From a checkpoint of a small transformer trained on Wikipedia.
Size: 9 layers, width 256, 2 heads of 128, MLP 512 ReLU, vocabulary 1449.
Architecture: RMSNorm before each block, untied embeddings.
Each number is 50 + 12 x the weight over the matrix's rms, rounded and kept within 0 to 99. Layers, rows and columns count from 0.

# layer 6 MLP up, 512x256, rms 0.092, rows 452-511, columns 160-191
46 20 59 40 40 71 23 54 45 33 42 42 36 64 63 38 49 46 54 54 52 52 51 44 72 45 59 48 29 47 26 43
66 47 26 45 67 38 44 42 70 54 38 64 46 58 52 48 51 58 45 34 58 52 44 48 48 41 67 36 64 70 36 42
32 34 50 51 31 31 52 49 41 48 51 48 46 81 69 53 49 42 72 59 41 55 63 30 53 57 55 48 48 40 44 54
47 50 51 66 39 51 56 49 32 56 40 46 48 66 50 37 69 47 44 53 53 51 60 62 32 50 45 25 36 38 51 45
49 60 39 23 47 43 55 63 47 35 50 43 31 76 60 45 66 57 63 56 54 67 65 25 39 52 49 54 37 40 81 60
57 54 48 42 64 45 53 52 53 39 35 51 72 64 53 47 62 44 43 73 62 61 53 49 61 56 57 41 47 54 38 48
46 38 49 48 42 50 43 52 48 58 41 44 37 67 35 55 49 59 22 38 29 41 27 29 44 59 41 49 56 46 56 43
56 41 58 44 61 55 54 70 31 65 39 45 66 54 47 50 77 42 62 67 50 33 51 47 43 42 44 37 55 37 47 61
56 36 52 64 61 39 60 46 54 52 67 46 40 57 45 39 34 56 32 64 42 41 60 51 45 56 32 25 43 31 25 31
59 15 30 33 55 37 45 59 58 61 54 59 48 44 31 60 35 47 03 55 51 48 71 36 50 51 42 43 42 75 56 52
71 42 49 50 71 56 23 49 51 46 59 63 56 64 59 45 56 53 41 52 68 52 57 53 46 39 31 42 33 44 39 67
66 51 44 36 53 78 38 60 61 58 39 38 71 59 54 44 47 42 48 72 25 63 57 39 33 42 61 43 73 54 34 36
40 51 56 72 63 68 35 51 52 28 63 58 47 34 40 47 55 57 24 63 41 51 48 52 44 58 64 60 49 28 68 67
60 62 56 59 40 56 84 61 48 47 54 47 48 47 63 67 37 32 41 50 62 61 71 75 40 66 39 52 41 43 53 57
61 41 49 32 54 49 68 55 38 61 23 47 37 42 44 37 65 47 51 64 44 66 44 53 28 56 31 66 53 54 68 33
40 40 62 45 45 42 43 12 51 32 34 66 41 64 59 35 50 59 52 74 59 46 33 44 54 49 54 65 45 31 26 60
31 47 29 37 33 36 65 53 55 58 36 32 33 60 40 65 55 47 52 77 51 53 42 29 56 60 35 35 43 48 40 50
40 81 54 79 62 44 50 26 30 60 42 61 50 38 68 46 67 44 61 51 52 57 30 62 34 39 75 61 48 58 46 42
50 46 45 42 52 46 33 61 37 31 71 56 44 45 43 43 44 59 57 45 49 31 59 36 49 46 50 47 51 41 49 36
64 42 62 57 36 23 59 65 44 35 47 38 53 39 51 53 50 54 44 44 41 44 54 46 62 42 37 48 48 64 54 42
37 61 53 52 58 56 64 45 66 48 57 48 53 58 85 60 56 37 58 47 37 41 41 66 50 47 64 40 38 35 59 62
49 55 50 50 34 42 47 58 62 62 28 54 40 50 60 55 61 54 48 36 57 43 50 47 58 76 53 48 43 53 47 41
29 37 38 48 50 49 46 69 57 56 35 73 78 52 35 36 60 22 60 48 46 55 66 49 57 36 33 51 68 40 41 45
71 59 48 52 29 45 71 60 52 47 44 67 63 37 52 43 68 38 32 73 64 54 52 59 59 53 69 49 72 41 53 40
33 37 50 63 35 49 63 54 39 49 27 55 33 44 52 42 70 52 27 68 54 72 56 37 60 73 59 44 54 55 40 30
61 62 56 66 35 62 71 48 85 43 24 53 41 54 48 46 51 65 48 56 44 44 44 29 69 56 25 55 34 35 59 64
44 55 43 33 66 70 60 48 63 52 64 53 35 56 51 70 46 32 36 59 52 54 38 52 57 41 25 42 47 48 64 49
58 62 66 49 63 55 40 62 60 56 31 47 55 35 47 43 48 39 49 63 52 43 38 64 51 67 46 66 51 78 63 26
56 58 29 50 47 43 45 60 63 49 48 59 77 58 58 33 61 49 36 65 61 50 58 41 55 68 59 66 42 29 37 54
53 44 74 61 33 47 50 46 57 49 55 66 49 57 49 43 41 52 48 57 36 65 57 58 71 32 75 63 63 59 47 56
51 47 35 52 69 47 39 45 59 33 56 67 52 53 59 51 39 36 73 43 44 47 82 50 40 50 37 54 51 48 47 29
67 46 53 43 38 59 46 48 40 35 30 55 35 68 36 38 39 58 52 47 43 43 41 36 62 55 57 59 54 40 50 75
54 41 67 40 68 55 35 57 69 64 47 72 56 41 57 50 41 51 64 30 48 61 68 51 62 22 34 64 37 50 44 53
35 67 55 49 51 44 73 32 57 55 43 55 40 50 64 40 59 34 45 67 48 43 31 49 76 35 46 29 53 57 37 66
63 51 52 27 62 49 58 30 50 50 49 82 43 31 56 43 34 51 48 38 45 44 34 39 41 49 58 64 48 49 38 58
42 62 64 55 33 37 46 64 53 37 41 34 57 65 59 42 36 51 49 51 43 40 75 41 39 47 45 57 59 75 52 44
54 57 40 22 48 51 38 48 62 53 39 64 44 59 41 40 43 40 44 53 30 62 46 28 66 49 13 55 60 49 25 49
74 60 74 56 57 50 53 59 45 59 29 56 37 50 70 50 44 35 60 54 47 40 53 48 72 45 53 30 42 64 60 50
64 48 68 52 37 40 28 62 57 55 54 74 70 58 42 34 80 45 44 35 75 50 76 42 38 29 48 49 73 64 41 46
39 53 66 64 58 44 38 38 68 51 63 46 29 46 35 67 52 39 34 44 63 34 34 47 49 28 49 40 50 42 26 47
48 68 48 25 58 26 34 44 72 42 61 50 28 43 49 37 43 54 46 36 57 50 45 41 38 58 52 66 53 55 47 54
51 78 57 59 47 55 41 54 81 60 28 39 52 67 52 55 64 47 54 52 62 48 73 55 27 59 62 43 80 60 35 47
49 53 72 34 42 52 43 68 64 26 50 60 66 55 56 44 61 48 64 36 32 50 41 47 54 79 55 57 29 59 65 53
54 48 58 78 34 25 26 56 39 58 56 55 37 32 53 27 61 37 42 46 57 56 68 36 64 44 31 48 47 36 56 39
28 67 66 73 52 53 35 38 48 47 34 70 44 52 65 42 40 56 57 43 34 54 42 49 64 52 27 65 49 41 61 61
63 53 38 58 43 33 32 68 44 24 50 38 63 55 36 61 60 73 71 48 47 50 35 41 47 39 55 50 38 56 48 50
40 58 59 58 44 51 45 67 60 42 52 50 44 63 75 66 51 43 70 55 55 54 51 41 31 40 64 51 53 43 59 58
55 58 58 63 51 60 69 46 43 41 47 72 40 46 59 58 40 64 35 44 68 59 39 44 59 58 52 77 41 57 46 70
59 58 21 55 69 47 41 61 53 41 51 48 48 47 51 53 57 47 49 74 72 67 43 45 38 48 33 72 45 41 58 43
71 24 49 65 65 44 53 38 55 50 61 48 54 45 48 44 65 57 20 56 53 92 60 52 46 77 51 59 45 44 67 46
56 53 68 50 53 39 48 57 42 18 51 47 55 37 60 49 58 53 46 43 40 34 48 71 43 43 56 38 65 60 28 71
46 41 29 36 46 42 50 45 53 37 32 55 51 62 62 56 49 53 30 32 57 61 44 48 60 54 76 58 38 45 31 50
73 46 57 49 61 29 48 57 50 50 67 44 40 55 30 49 37 41 27 44 46 65 25 44 29 57 66 69 53 63 47 20
57 40 41 55 53 55 38 66 58 48 43 45 61 58 49 53 81 38 25 46 72 43 55 53 45 46 73 38 60 38 34 34
66 60 36 47 53 34 63 52 57 72 54 48 53 65 39 59 64 42 50 54 56 43 53 53 53 61 81 53 31 37 51 69
54 69 35 47 73 58 63 60 50 72 34 38 54 56 50 55 51 66 35 50 51 48 40 55 42 47 38 53 53 36 48 43
46 41 46 66 28 61 41 45 56 27 43 47 67 55 37 30 60 43 50 48 30 63 49 44 37 43 48 68 42 66 25 31
37 46 43 54 36 52 43 40 59 59 51 41 48 45 56 49 44 47 53 45 37 56 71 28 62 48 51 52 47 51 47 60
45 60 42 70 57 41 57 42 59 60 43 46 47 40 51 46 41 43 49 45 45 47 51 69 32 51 33 43 41 58 52 48
51 49 48 56 51 68 55 49 49 59 55 39 52 38 28 56 56 50 58 54 54 48 32 55 54 49 48 54 54 53 47 48
# layer 6 MLP down (transposed), 512x256, rms 0.0655, rows 452-511, columns 160-191
70 60 40 61 63 47 43 53 76 43 68 41 53 56 45 70 50 54 25 59 46 43 53 49 65 33 49 51 50 62 37 57
76 48 45 42 47 33 53 40 43 44 62 37 53 45 48 65 33 69 45 49 54 45 40 46 66 61 53 58 54 32 53 71
52 41 47 35 74 35 64 44 67 50 24 62 53 52 41 43 48 64 49 66 55 63 67 60 53 43 54 55 52 69 65 49
68 48 53 46 49 47 53 64 48 63 55 65 52 46 38 42 26 60 54 47 62 48 99 46 64 55 69 60 44 61 55 47
26 33 64 57 65 54 52 44 42 54 26 39 59 42 34 58 41 41 45 61 59 48 48 48 42 42 67 47 44 49 30 46
59 66 55 53 47 40 46 52 65 60 62 66 48 47 62 66 61 49 48 25 47 32 61 47 50 36 51 61 50 58 52 53
40 48 49 49 74 53 68 44 58 54 58 54 28 47 64 46 28 51 71 57 42 64 77 62 55 46 12 60 44 56 38 56
58 53 44 56 41 36 54 59 61 55 40 48 56 39 55 49 43 57 35 80 61 46 42 42 45 66 59 56 36 47 69 53
49 38 49 29 53 47 64 53 31 41 31 51 31 59 35 50 56 49 66 43 37 66 44 56 77 49 40 41 57 43 63 48
60 64 49 21 57 20 51 28 47 37 59 38 68 59 69 53 55 41 67 55 44 41 43 71 41 46 61 43 58 51 32 49
47 45 51 63 51 50 73 45 49 49 44 63 40 50 66 37 62 55 46 30 43 44 29 37 51 47 48 45 28 48 56 55
41 41 52 56 44 49 63 34 52 62 67 56 49 49 51 43 52 53 53 47 41 40 70 44 72 30 72 58 51 68 64 48
48 50 56 45 23 52 62 51 50 39 43 50 55 57 51 70 53 47 73 57 59 50 53 49 61 43 32 42 44 87 36 50
53 51 64 19 52 64 51 37 67 42 55 62 56 45 63 62 64 53 57 45 43 41 49 50 45 34 44 67 56 54 60 19
47 56 52 56 44 48 28 56 43 48 62 76 60 56 70 50 23 40 70 52 42 52 53 44 72 46 58 35 46 36 62 38
56 53 50 46 59 75 50 60 59 73 57 59 60 58 41 64 58 53 47 35 59 49 77 36 50 50 35 58 60 41 47 54
81 27 75 46 55 38 46 41 52 36 51 70 47 42 42 69 70 41 58 63 66 57 53 69 37 29 32 36 42 33 56 72
32 45 37 23 55 65 53 62 46 50 54 53 39 49 53 38 39 53 65 52 67 44 52 45 48 67 61 44 55 53 61 32
44 57 59 43 46 48 53 60 72 52 46 47 56 52 74 48 65 37 45 60 42 79 49 57 54 41 57 44 38 69 57 61
47 30 22 61 52 67 35 37 68 69 59 52 56 53 30 39 29 41 18 54 80 41 39 55 48 60 53 52 42 45 59 45
44 72 44 42 66 46 40 67 45 58 37 54 50 60 59 55 61 44 21 18 51 45 42 59 49 59 41 67 28 48 42 68
64 43 49 55 31 58 44 58 43 62 47 58 61 42 80 54 61 27 58 70 36 78 50 33 63 44 51 51 64 46 47 49
59 53 45 48 53 36 48 45 65 45 42 55 48 22 63 61 53 43 51 61 36 22 52 53 55 58 52 62 33 58 42 55
54 28 40 49 42 56 64 56 49 48 47 42 53 40 51 58 54 74 21 37 49 51 45 15 46 16 48 45 47 66 53 37
55 42 62 61 48 55 56 54 38 42 45 29 64 45 46 51 41 62 32 53 54 34 53 46 30 51 32 56 37 46 55 76
31 38 50 55 64 18 50 71 40 53 46 50 44 57 58 62 55 51 53 37 75 64 55 36 55 47 52 52 34 77 71 43
41 46 64 56 51 29 41 38 42 33 45 49 61 68 47 46 44 50 58 53 35 57 41 46 46 49 49 65 34 55 43 45
75 59 67 36 36 52 47 60 30 41 53 59 43 49 34 65 44 39 55 40 68 51 42 36 46 31 52 38 40 41 32 65
57 46 41 44 42 73 45 70 42 55 43 43 34 45 46 66 62 43 54 39 40 53 42 48 36 54 52 56 42 49 42 51
52 51 74 25 54 52 51 48 40 40 61 54 44 32 57 34 28 28 44 49 46 27 30 40 63 45 41 51 62 62 39 71
48 37 50 52 36 44 37 72 60 71 37 52 51 53 33 59 43 44 47 55 56 53 48 51 76 40 30 46 35 46 43 54
49 49 50 70 59 46 51 56 70 46 32 39 60 36 65 49 51 54 50 35 62 64 62 62 56 55 55 68 71 39 36 18
45 49 32 38 53 41 75 20 49 51 32 31 59 66 52 47 48 49 48 40 37 46 46 53 50 55 63 46 59 41 42 62
62 45 54 59 37 55 46 66 36 49 59 39 61 50 46 37 46 52 52 55 31 39 63 48 14 50 65 51 29 32 67 26
58 65 41 40 34 40 44 66 33 55 41 55 49 50 48 31 85 56 55 57 36 34 49 59 48 51 55 53 69 61 57 26
65 52 52 54 54 50 59 54 43 38 64 35 56 54 43 37 41 47 42 48 54 52 57 40 61 60 77 71 55 59 24 37
36 41 45 45 50 44 57 46 60 43 54 41 68 55 46 64 47 46 59 28 45 57 35 40 49 41 54 46 45 27 47 33
48 50 51 67 62 41 59 52 42 72 51 37 40 40 32 52 56 80 43 54 64 74 63 42 54 56 38 54 65 29 43 68
39 58 36 70 76 82 44 66 48 44 45 56 49 43 45 50 54 62 63 57 60 46 62 45 84 35 69 70 26 45 56 40
54 58 38 29 37 49 38 62 50 50 59 51 60 52 58 55 45 47 49 41 57 64 68 57 44 30 49 68 70 36 54 66
48 38 52 68 66 47 55 68 31 43 67 54 44 28 59 49 39 53 51 58 44 52 18 60 33 34 58 40 41 65 39 71
61 37 37 37 63 44 52 45 31 45 49 42 32 59 49 35 51 48 44 43 36 60 42 57 68 62 43 66 41 41 62 50
55 46 25 58 52 49 39 50 50 59 33 51 60 55 67 63 58 62 53 64 37 59 52 39 61 50 52 59 39 52 21 44
59 70 61 32 56 68 60 62 52 38 32 47 52 45 54 78 37 44 45 58 40 50 32 59 39 52 38 40 50 59 41 48
46 26 43 52 61 65 61 27 55 31 52 45 61 60 38 51 40 66 27 43 76 57 48 46 36 45 72 43 37 51 44 38
43 71 63 33 57 71 51 69 29 66 55 62 37 52 34 59 50 36 41 54 55 46 31 55 45 34 45 52 47 40 54 38
53 40 35 46 52 43 48 43 53 45 42 56 64 43 40 48 30 65 35 51 71 18 55 65 58 66 41 53 57 47 66 34
68 34 38 53 54 54 15 41 50 46 18 36 64 51 62 40 58 72 48 54 42 29 66 49 65 57 49 57 32 54 54 32
67 55 65 18 48 72 52 55 74 51 44 73 67 76 44 55 44 35 72 28 70 52 35 44 47 57 43 28 65 78 32 60
19 64 55 31 37 37 50 66 53 38 54 64 46 45 31 55 09 44 60 33 39 43 41 61 40 34 44 57 27 60 29 38
39 55 68 65 35 59 63 51 62 60 42 65 61 71 51 56 58 39 40 52 50 44 37 34 44 44 52 54 37 39 56 48
40 47 81 11 50 39 74 47 53 56 81 41 45 50 27 46 53 53 52 64 49 46 46 33 40 43 34 40 66 37 51 43
33 56 55 60 53 57 42 54 36 57 44 48 42 43 52 60 57 43 53 53 68 29 39 42 69 58 64 55 64 45 63 64
35 41 44 60 53 60 37 65 43 38 73 63 48 61 50 51 42 36 65 69 43 57 35 42 33 51 26 44 15 60 45 49
36 51 71 49 49 52 49 51 48 36 54 60 62 47 70 46 63 70 44 30 58 57 52 44 30 48 38 78 38 67 42 25
65 47 65 11 60 54 53 53 62 55 72 42 36 46 23 43 61 43 42 56 61 57 38 40 49 70 58 35 36 33 47 44
19 52 53 39 52 57 58 37 54 63 41 65 52 49 62 43 42 48 37 41 51 73 52 44 40 66 53 58 45 55 54 37
49 55 46 35 50 48 47 41 52 35 54 49 52 44 61 67 47 35 37 48 76 41 51 59 42 59 46 28 79 48 62 44
49 50 45 42 38 60 59 65 54 41 64 47 41 63 30 45 67 44 45 45 41 58 44 53 55 43 67 53 44 54 27 78
45 50 61 41 49 42 33 49 53 42 56 55 44 66 67 41 54 43 44 69 42 64 52 38 33 48 43 52 50 50 58 34